{
  "head_dim": 64,
  "vocab_size": 4096,
  "bias": "none",
  "warmup_steps": 444
}
Each number is 200 + 30 x the weight over its row's rms, rounded and kept within 0 to 999. Layers, rows and columns count from 0. The size before them is the row's rms in percent of the matrix's.

# layer 11 MLP gate, 320x128, rms 0.0817, rows 0-99, columns 64-95
107,166,222,169,211,195,225,216,190,254,228,197,210,149,220,218,263,202,196,248,210,173,171,199,170,186,241,186,169,216,151,160,224
100,218,216,212,204,219,202,198,143,276,234,216,220,133,242,210,227,142,211,219,182,203,216,202,187,218,153,212,209,155,176,218,197
098,196,224,194,200,217,190,233,203,203,196,200,202,275,187,188,165,234,189,164,227,202,230,178,206,179,182,208,190,256,218,186,243
093,188,207,191,206,197,189,232,275,197,237,163,170,214,190,231,242,200,203,199,206,176,187,178,204,203,180,186,278,158,201,206,252
110,158,225,202,144,189,197,142,196,136,185,237,180,259,232,226,212,165,210,202,176,216,149,173,181,195,178,197,178,222,235,186,188
094,159,224,210,187,179,216,229,134,215,233,180,191,181,219,182,187,180,270,194,218,235,207,175,201,236,198,218,170,151,207,243,201
097,185,183,208,195,196,183,201,159,228,182,165,206,186,193,196,148,207,174,170,188,212,176,219,251,202,221,181,186,199,160,184,168
097,239,233,177,252,198,160,236,153,248,156,232,184,201,176,230,182,214,197,169,214,196,196,243,195,149,192,254,193,210,190,182,257
098,191,203,152,204,205,243,168,187,222,116,184,155,223,181,207,201,156,152,155,223,201,179,177,209,153,196,180,207,162,190,199,214
108,206,189,209,169,215,220,191,217,196,187,184,226,229,221,185,230,238,218,249,227,272,185,257,196,206,210,217,200,215,210,209,200
095,206,225,226,172,190,209,195,181,166,201,220,167,176,137,157,141,206,199,205,212,180,203,179,165,199,251,181,160,217,189,168,121
100,187,222,210,240,184,164,205,242,162,223,168,175,187,188,183,175,213,214,165,187,225,183,193,255,179,214,199,227,187,229,174,171
107,204,200,189,202,192,183,238,166,189,199,232,151,184,182,243,215,204,227,171,213,200,216,175,159,186,212,211,175,191,206,186,202
088,216,219,141,211,219,183,216,237,273,250,230,206,178,166,204,138,204,224,240,179,221,193,149,182,197,201,199,187,211,212,220,179
115,142,204,160,212,192,295,238,208,196,207,214,171,193,178,209,168,185,184,253,194,238,243,238,216,214,249,201,199,208,207,210,194
099,198,221,175,239,201,200,166,231,193,201,212,215,193,162,207,207,218,179,130,213,230,173,218,248,173,183,221,195,191,249,176,255
107,199,191,229,165,229,217,186,220,194,252,198,254,162,140,225,200,214,222,215,246,185,188,206,195,172,204,224,156,192,193,214,233
100,172,189,214,194,145,188,180,198,212,201,118,208,254,191,232,232,223,206,148,230,188,160,177,174,184,196,211,167,180,210,187,211
096,181,254,265,201,190,225,201,192,199,193,186,234,198,227,212,216,196,247,192,209,236,242,179,252,191,188,194,196,260,210,165,201
098,168,246,225,185,179,214,186,172,209,178,160,190,193,202,196,172,189,281,249,172,185,263,195,237,193,239,211,193,194,202,205,156
101,171,199,175,239,198,164,160,157,243,254,222,156,185,206,161,198,256,204,156,198,215,292,211,232,169,187,156,157,204,229,215,170
102,183,221,212,209,199,263,228,202,221,196,188,160,153,209,192,229,207,235,200,162,224,204,211,199,175,189,291,213,204,151,176,214
096,240,205,179,204,219,184,243,199,184,215,152,159,205,155,151,152,170,221,186,191,189,249,230,243,176,168,168,238,247,163,200,193
098,227,171,174,162,225,160,179,200,189,206,220,202,196,200,138,220,138,230,193,144,231,205,188,191,219,205,169,212,263,191,186,211
096,231,148,184,146,229,245,212,204,182,171,129,224,269,176,181,213,229,200,205,201,182,207,234,201,185,232,270,248,230,164,201,174
100,173,216,210,153,174,235,214,184,186,197,140,164,281,191,206,197,191,188,155,228,256,215,186,183,196,158,236,189,168,214,214,238
100,220,242,153,152,183,204,251,161,177,201,170,196,189,196,153,191,214,246,233,193,186,221,188,230,205,196,243,174,188,187,195,181
112,198,195,201,200,198,202,195,193,230,207,235,208,208,172,228,216,188,196,204,155,180,278,212,184,184,216,193,185,218,218,194,208
096,245,201,216,216,234,138,155,199,181,221,152,174,280,140,191,205,128,190,167,210,195,247,213,208,165,188,165,230,198,214,221,236
102,170,203,195,148,197,223,204,250,220,161,223,244,155,231,291,135,213,165,207,168,200,154,228,153,228,154,195,190,204,207,197,205
101,175,169,201,179,189,184,183,175,183,190,194,207,184,202,164,232,249,174,162,144,229,191,190,184,238,168,180,109,211,209,162,219
105,172,193,153,150,182,229,238,193,211,182,213,212,224,190,227,181,189,195,209,224,235,210,201,197,196,133,178,200,190,180,212,211
090,184,247,199,117,193,181,258,208,219,226,198,184,236,234,205,155,191,146,223,207,162,210,197,183,188,157,191,152,244,210,170,177
102,120,168,123,175,175,175,206,215,217,208,220,217,220,199,206,195,179,200,220,214,155,190,230,240,203,210,195,195,177,197,212,213
091,184,189,194,215,154,209,214,161,202,278,273,170,187,233,213,203,214,154,211,190,164,150,222,204,177,222,224,214,210,202,186,190
091,227,249,191,188,171,226,199,253,247,186,249,266,241,187,237,213,214,179,221,179,190,254,238,256,235,197,191,224,179,187,236,181
110,168,223,144,212,198,203,220,219,254,156,216,203,210,224,209,202,179,201,169,220,220,261,163,160,183,233,218,195,195,179,227,229
111,166,191,185,194,237,192,191,198,167,203,166,175,255,185,248,156,217,221,193,215,232,215,181,234,180,203,199,165,189,249,159,250
096,187,175,187,194,172,254,237,216,190,185,226,205,127,196,142,170,210,194,182,189,227,196,152,220,187,180,188,212,195,215,238,199
104,217,218,200,158,190,197,229,200,198,201,242,184,143,167,200,178,198,193,203,131,223,197,216,237,169,221,227,198,224,177,189,184
094,231,224,192,250,212,200,261,224,230,138,162,188,219,139,220,190,184,240,223,220,196,156,198,174,205,214,213,162,148,194,214,212
091,179,210,189,214,220,192,208,213,187,153,189,191,174,158,208,234,220,215,183,239,166,223,192,243,178,191,167,166,243,275,175,218
089,171,249,215,219,242,222,234,183,260,161,221,164,149,188,138,213,241,165,215,192,225,212,192,152,183,198,181,199,192,223,246,199
098,197,222,157,170,206,189,236,197,203,233,196,205,207,222,214,135,191,204,179,202,161,261,172,201,164,232,245,162,194,241,172,184
095,186,168,240,205,189,206,190,174,228,226,180,241,220,199,184,187,178,155,189,217,141,198,168,187,137,191,252,220,236,203,197,205
105,209,204,186,212,191,251,177,186,238,135,251,172,202,172,175,191,202,236,171,182,182,224,185,213,193,202,218,169,219,231,156,224
092,184,250,219,194,184,170,173,208,229,188,197,194,198,205,195,168,217,232,146,237,223,228,199,196,204,191,200,159,290,165,211,197
104,148,221,194,184,228,228,231,246,190,168,246,127,184,172,189,187,181,209,189,194,234,186,222,205,227,161,184,237,203,198,175,230
100,169,185,196,152,208,245,259,135,204,202,191,219,232,224,200,159,203,191,226,201,226,218,253,196,167,228,166,160,235,234,170,250
104,191,221,211,197,228,216,213,237,186,213,252,171,217,271,217,229,182,204,218,231,226,219,238,197,204,247,258,213,216,151,203,249
116,203,215,234,216,178,231,171,181,197,214,224,218,185,260,202,243,285,278,217,127,178,203,241,247,186,176,218,185,199,209,205,212
090,245,206,201,189,202,181,144,159,233,201,171,221,242,197,213,243,158,180,172,246,175,216,175,183,221,265,166,197,216,214,283,160
099,184,214,195,143,182,212,200,141,206,175,222,192,226,186,206,211,211,214,194,225,167,230,199,165,218,223,193,202,195,200,248,194
099,186,209,251,222,240,239,252,159,239,211,238,202,181,208,211,228,120,203,277,215,204,267,181,220,116,203,192,224,243,161,209,161
102,238,187,204,234,194,218,183,207,262,166,145,254,224,190,235,189,215,170,211,199,277,229,173,211,206,237,199,189,213,201,155,153
109,238,195,203,262,194,206,151,218,227,197,259,231,174,146,214,200,180,221,193,181,235,212,179,171,253,235,171,153,214,205,209,187
101,177,219,212,222,196,182,197,167,180,168,192,177,196,178,229,178,193,184,187,231,213,190,210,184,181,261,205,242,174,182,250,217
097,223,209,226,185,240,221,207,123,167,166,192,201,205,208,192,209,126,185,232,166,203,207,219,190,180,144,179,214,296,186,197,230
090,249,205,181,228,165,187,179,217,138,245,249,204,224,152,201,183,233,239,202,156,193,182,212,232,143,216,201,236,169,202,187,196
102,223,271,207,159,207,215,201,217,213,227,206,167,214,181,194,168,237,235,181,205,214,183,192,227,191,219,190,182,143,214,208,205
101,192,189,166,118,190,194,170,202,217,193,259,204,220,177,214,202,182,224,163,220,203,165,188,164,197,201,206,199,179,189,211,229
107,215,162,204,202,225,224,212,168,187,216,245,203,183,210,181,196,228,218,190,220,164,230,221,200,171,222,180,203,236,157,216,219
082,129,168,176,251,197,170,210,263,189,183,141,219,182,165,231,222,181,211,137,226,246,214,190,227,204,124,224,191,198,208,207,161
103,152,198,186,208,193,200,165,153,218,164,187,164,173,205,228,167,222,176,146,214,181,178,196,183,209,188,186,159,178,220,196,212
099,225,227,220,173,232,229,163,217,195,210,222,259,144,191,280,208,176,231,225,176,167,194,200,179,226,238,163,198,204,298,201,222
096,218,224,216,186,194,196,155,148,192,216,226,202,195,170,171,189,166,219,251,210,188,209,257,242,189,196,178,220,199,256,213,137
108,200,117,232,191,230,254,195,226,236,250,189,191,225,177,255,214,169,196,242,236,190,228,198,199,256,219,211,214,221,264,252,186
097,216,213,207,199,205,203,167,138,205,236,215,213,181,199,229,147,225,204,193,169,264,183,171,195,211,229,136,159,179,249,180,211
105,238,216,201,229,188,207,207,205,162,220,138,184,127,172,203,211,242,189,201,199,194,188,220,252,203,199,260,218,212,211,146,202
103,207,267,188,207,177,233,215,204,191,218,196,215,218,227,178,204,161,225,205,161,222,176,198,250,163,183,186,178,135,234,205,202
106,184,248,166,127,229,200,162,207,185,250,183,150,207,149,171,187,251,206,206,191,176,192,205,260,154,190,200,231,169,183,159,191
104,165,203,211,240,175,188,225,231,251,188,214,183,208,179,225,173,162,204,184,216,205,253,172,205,175,176,193,173,213,182,261,215
094,224,179,186,168,219,201,127,148,193,193,295,226,276,194,200,185,212,239,179,237,178,240,246,233,203,213,237,198,210,213,173,253
097,221,238,230,169,193,238,196,209,230,177,236,184,233,215,229,238,212,188,223,217,197,245,233,213,168,199,164,215,189,183,229,232
103,251,240,200,193,153,185,183,214,246,222,157,208,182,125,167,145,234,212,196,210,170,247,264,166,148,245,191,209,237,191,176,246
089,185,203,171,155,230,163,217,189,239,208,219,206,197,173,186,211,159,197,221,153,224,203,219,177,239,225,149,196,210,159,137,159
095,216,311,206,203,197,223,159,199,266,204,167,195,186,223,256,201,180,144,219,217,171,220,272,202,216,188,184,194,216,184,221,202
102,194,175,203,240,184,217,220,159,248,164,213,174,152,212,273,202,181,198,164,243,189,239,257,235,202,204,200,192,233,172,220,203
101,224,242,177,155,204,223,204,200,253,203,241,177,168,174,203,252,210,208,212,175,176,246,207,202,226,223,130,216,220,222,224,246
109,169,289,198,179,151,201,210,171,235,239,193,215,138,181,200,164,247,194,224,208,171,193,200,192,182,232,229,282,164,157,222,185
097,198,189,160,184,221,254,180,182,305,235,217,175,156,156,165,172,225,197,205,191,227,225,223,208,185,217,204,162,196,189,183,201
110,216,246,165,185,168,213,174,208,281,179,234,186,198,223,211,210,181,192,188,131,245,215,219,176,159,253,180,199,219,173,166,225
101,174,166,175,183,219,225,206,156,190,193,182,196,163,202,197,205,189,227,209,179,141,215,184,220,180,235,166,162,196,175,261,205
090,171,247,197,247,171,245,215,249,215,217,133,226,215,217,190,157,229,203,176,169,249,225,213,235,215,204,185,217,196,221,202,181
097,172,188,176,221,255,209,238,187,185,206,193,244,176,231,212,153,184,192,236,211,284,262,203,221,151,247,226,189,224,229,289,180
086,157,252,201,216,227,229,216,238,202,189,211,239,252,185,207,194,216,169,149,225,229,204,218,200,213,168,190,193,219,187,171,230
088,191,243,217,195,223,179,217,198,226,208,185,192,179,240,228,158,165,233,198,188,170,191,199,242,194,190,236,248,174,160,221,198
096,181,253,177,217,188,263,205,184,228,203,195,149,189,260,209,221,188,202,201,165,187,206,174,292,207,157,265,217,184,213,234,193
096,226,217,184,204,208,235,191,163,173,189,204,194,145,201,261,167,190,217,227,209,250,238,209,244,234,204,195,183,179,204,252,161
100,169,159,177,182,200,203,221,196,204,190,192,216,150,210,231,193,223,221,180,226,243,208,246,226,230,204,233,202,142,201,260,220
093,181,220,224,209,202,292,207,261,232,260,150,160,240,210,171,189,202,230,213,204,202,206,221,230,179,197,221,192,192,230,231,223
098,203,186,162,221,180,257,217,191,242,169,247,226,135,218,240,138,142,242,207,202,158,258,200,232,212,195,204,186,204,144,254,221
104,194,203,183,199,250,212,176,226,246,193,214,183,260,206,225,224,183,218,185,166,218,142,276,169,195,179,202,170,189,210,197,187
107,203,241,179,157,178,203,199,209,219,186,216,138,183,197,188,204,190,234,195,197,252,216,171,202,243,152,188,179,283,217,220,176
111,203,258,214,221,187,251,217,238,209,173,174,150,182,226,248,163,212,197,213,171,194,255,254,240,209,184,178,219,221,231,162,230
094,231,189,220,214,196,254,196,233,219,226,228,183,179,227,193,202,205,222,232,173,206,273,177,183,189,211,208,212,169,219,173,227
093,159,199,196,197,136,240,224,205,255,213,222,171,173,214,184,162,200,187,153,169,212,194,221,206,196,190,202,218,213,182,204,160
088,144,225,185,193,180,256,227,172,237,224,208,147,181,221,191,151,159,250,175,243,165,227,168,169,154,157,217,214,155,230,192,227
109,208,189,231,223,232,211,189,176,169,207,191,199,292,217,187,226,203,157,225,92,244,217,221,226,234,214,200,190,217,220,203,169
085,209,183,166,217,201,183,196,186,174,207,204,156,203,152,237,171,187,157,179,211,151,210,186,180,241,204,179,134,267,198,213,201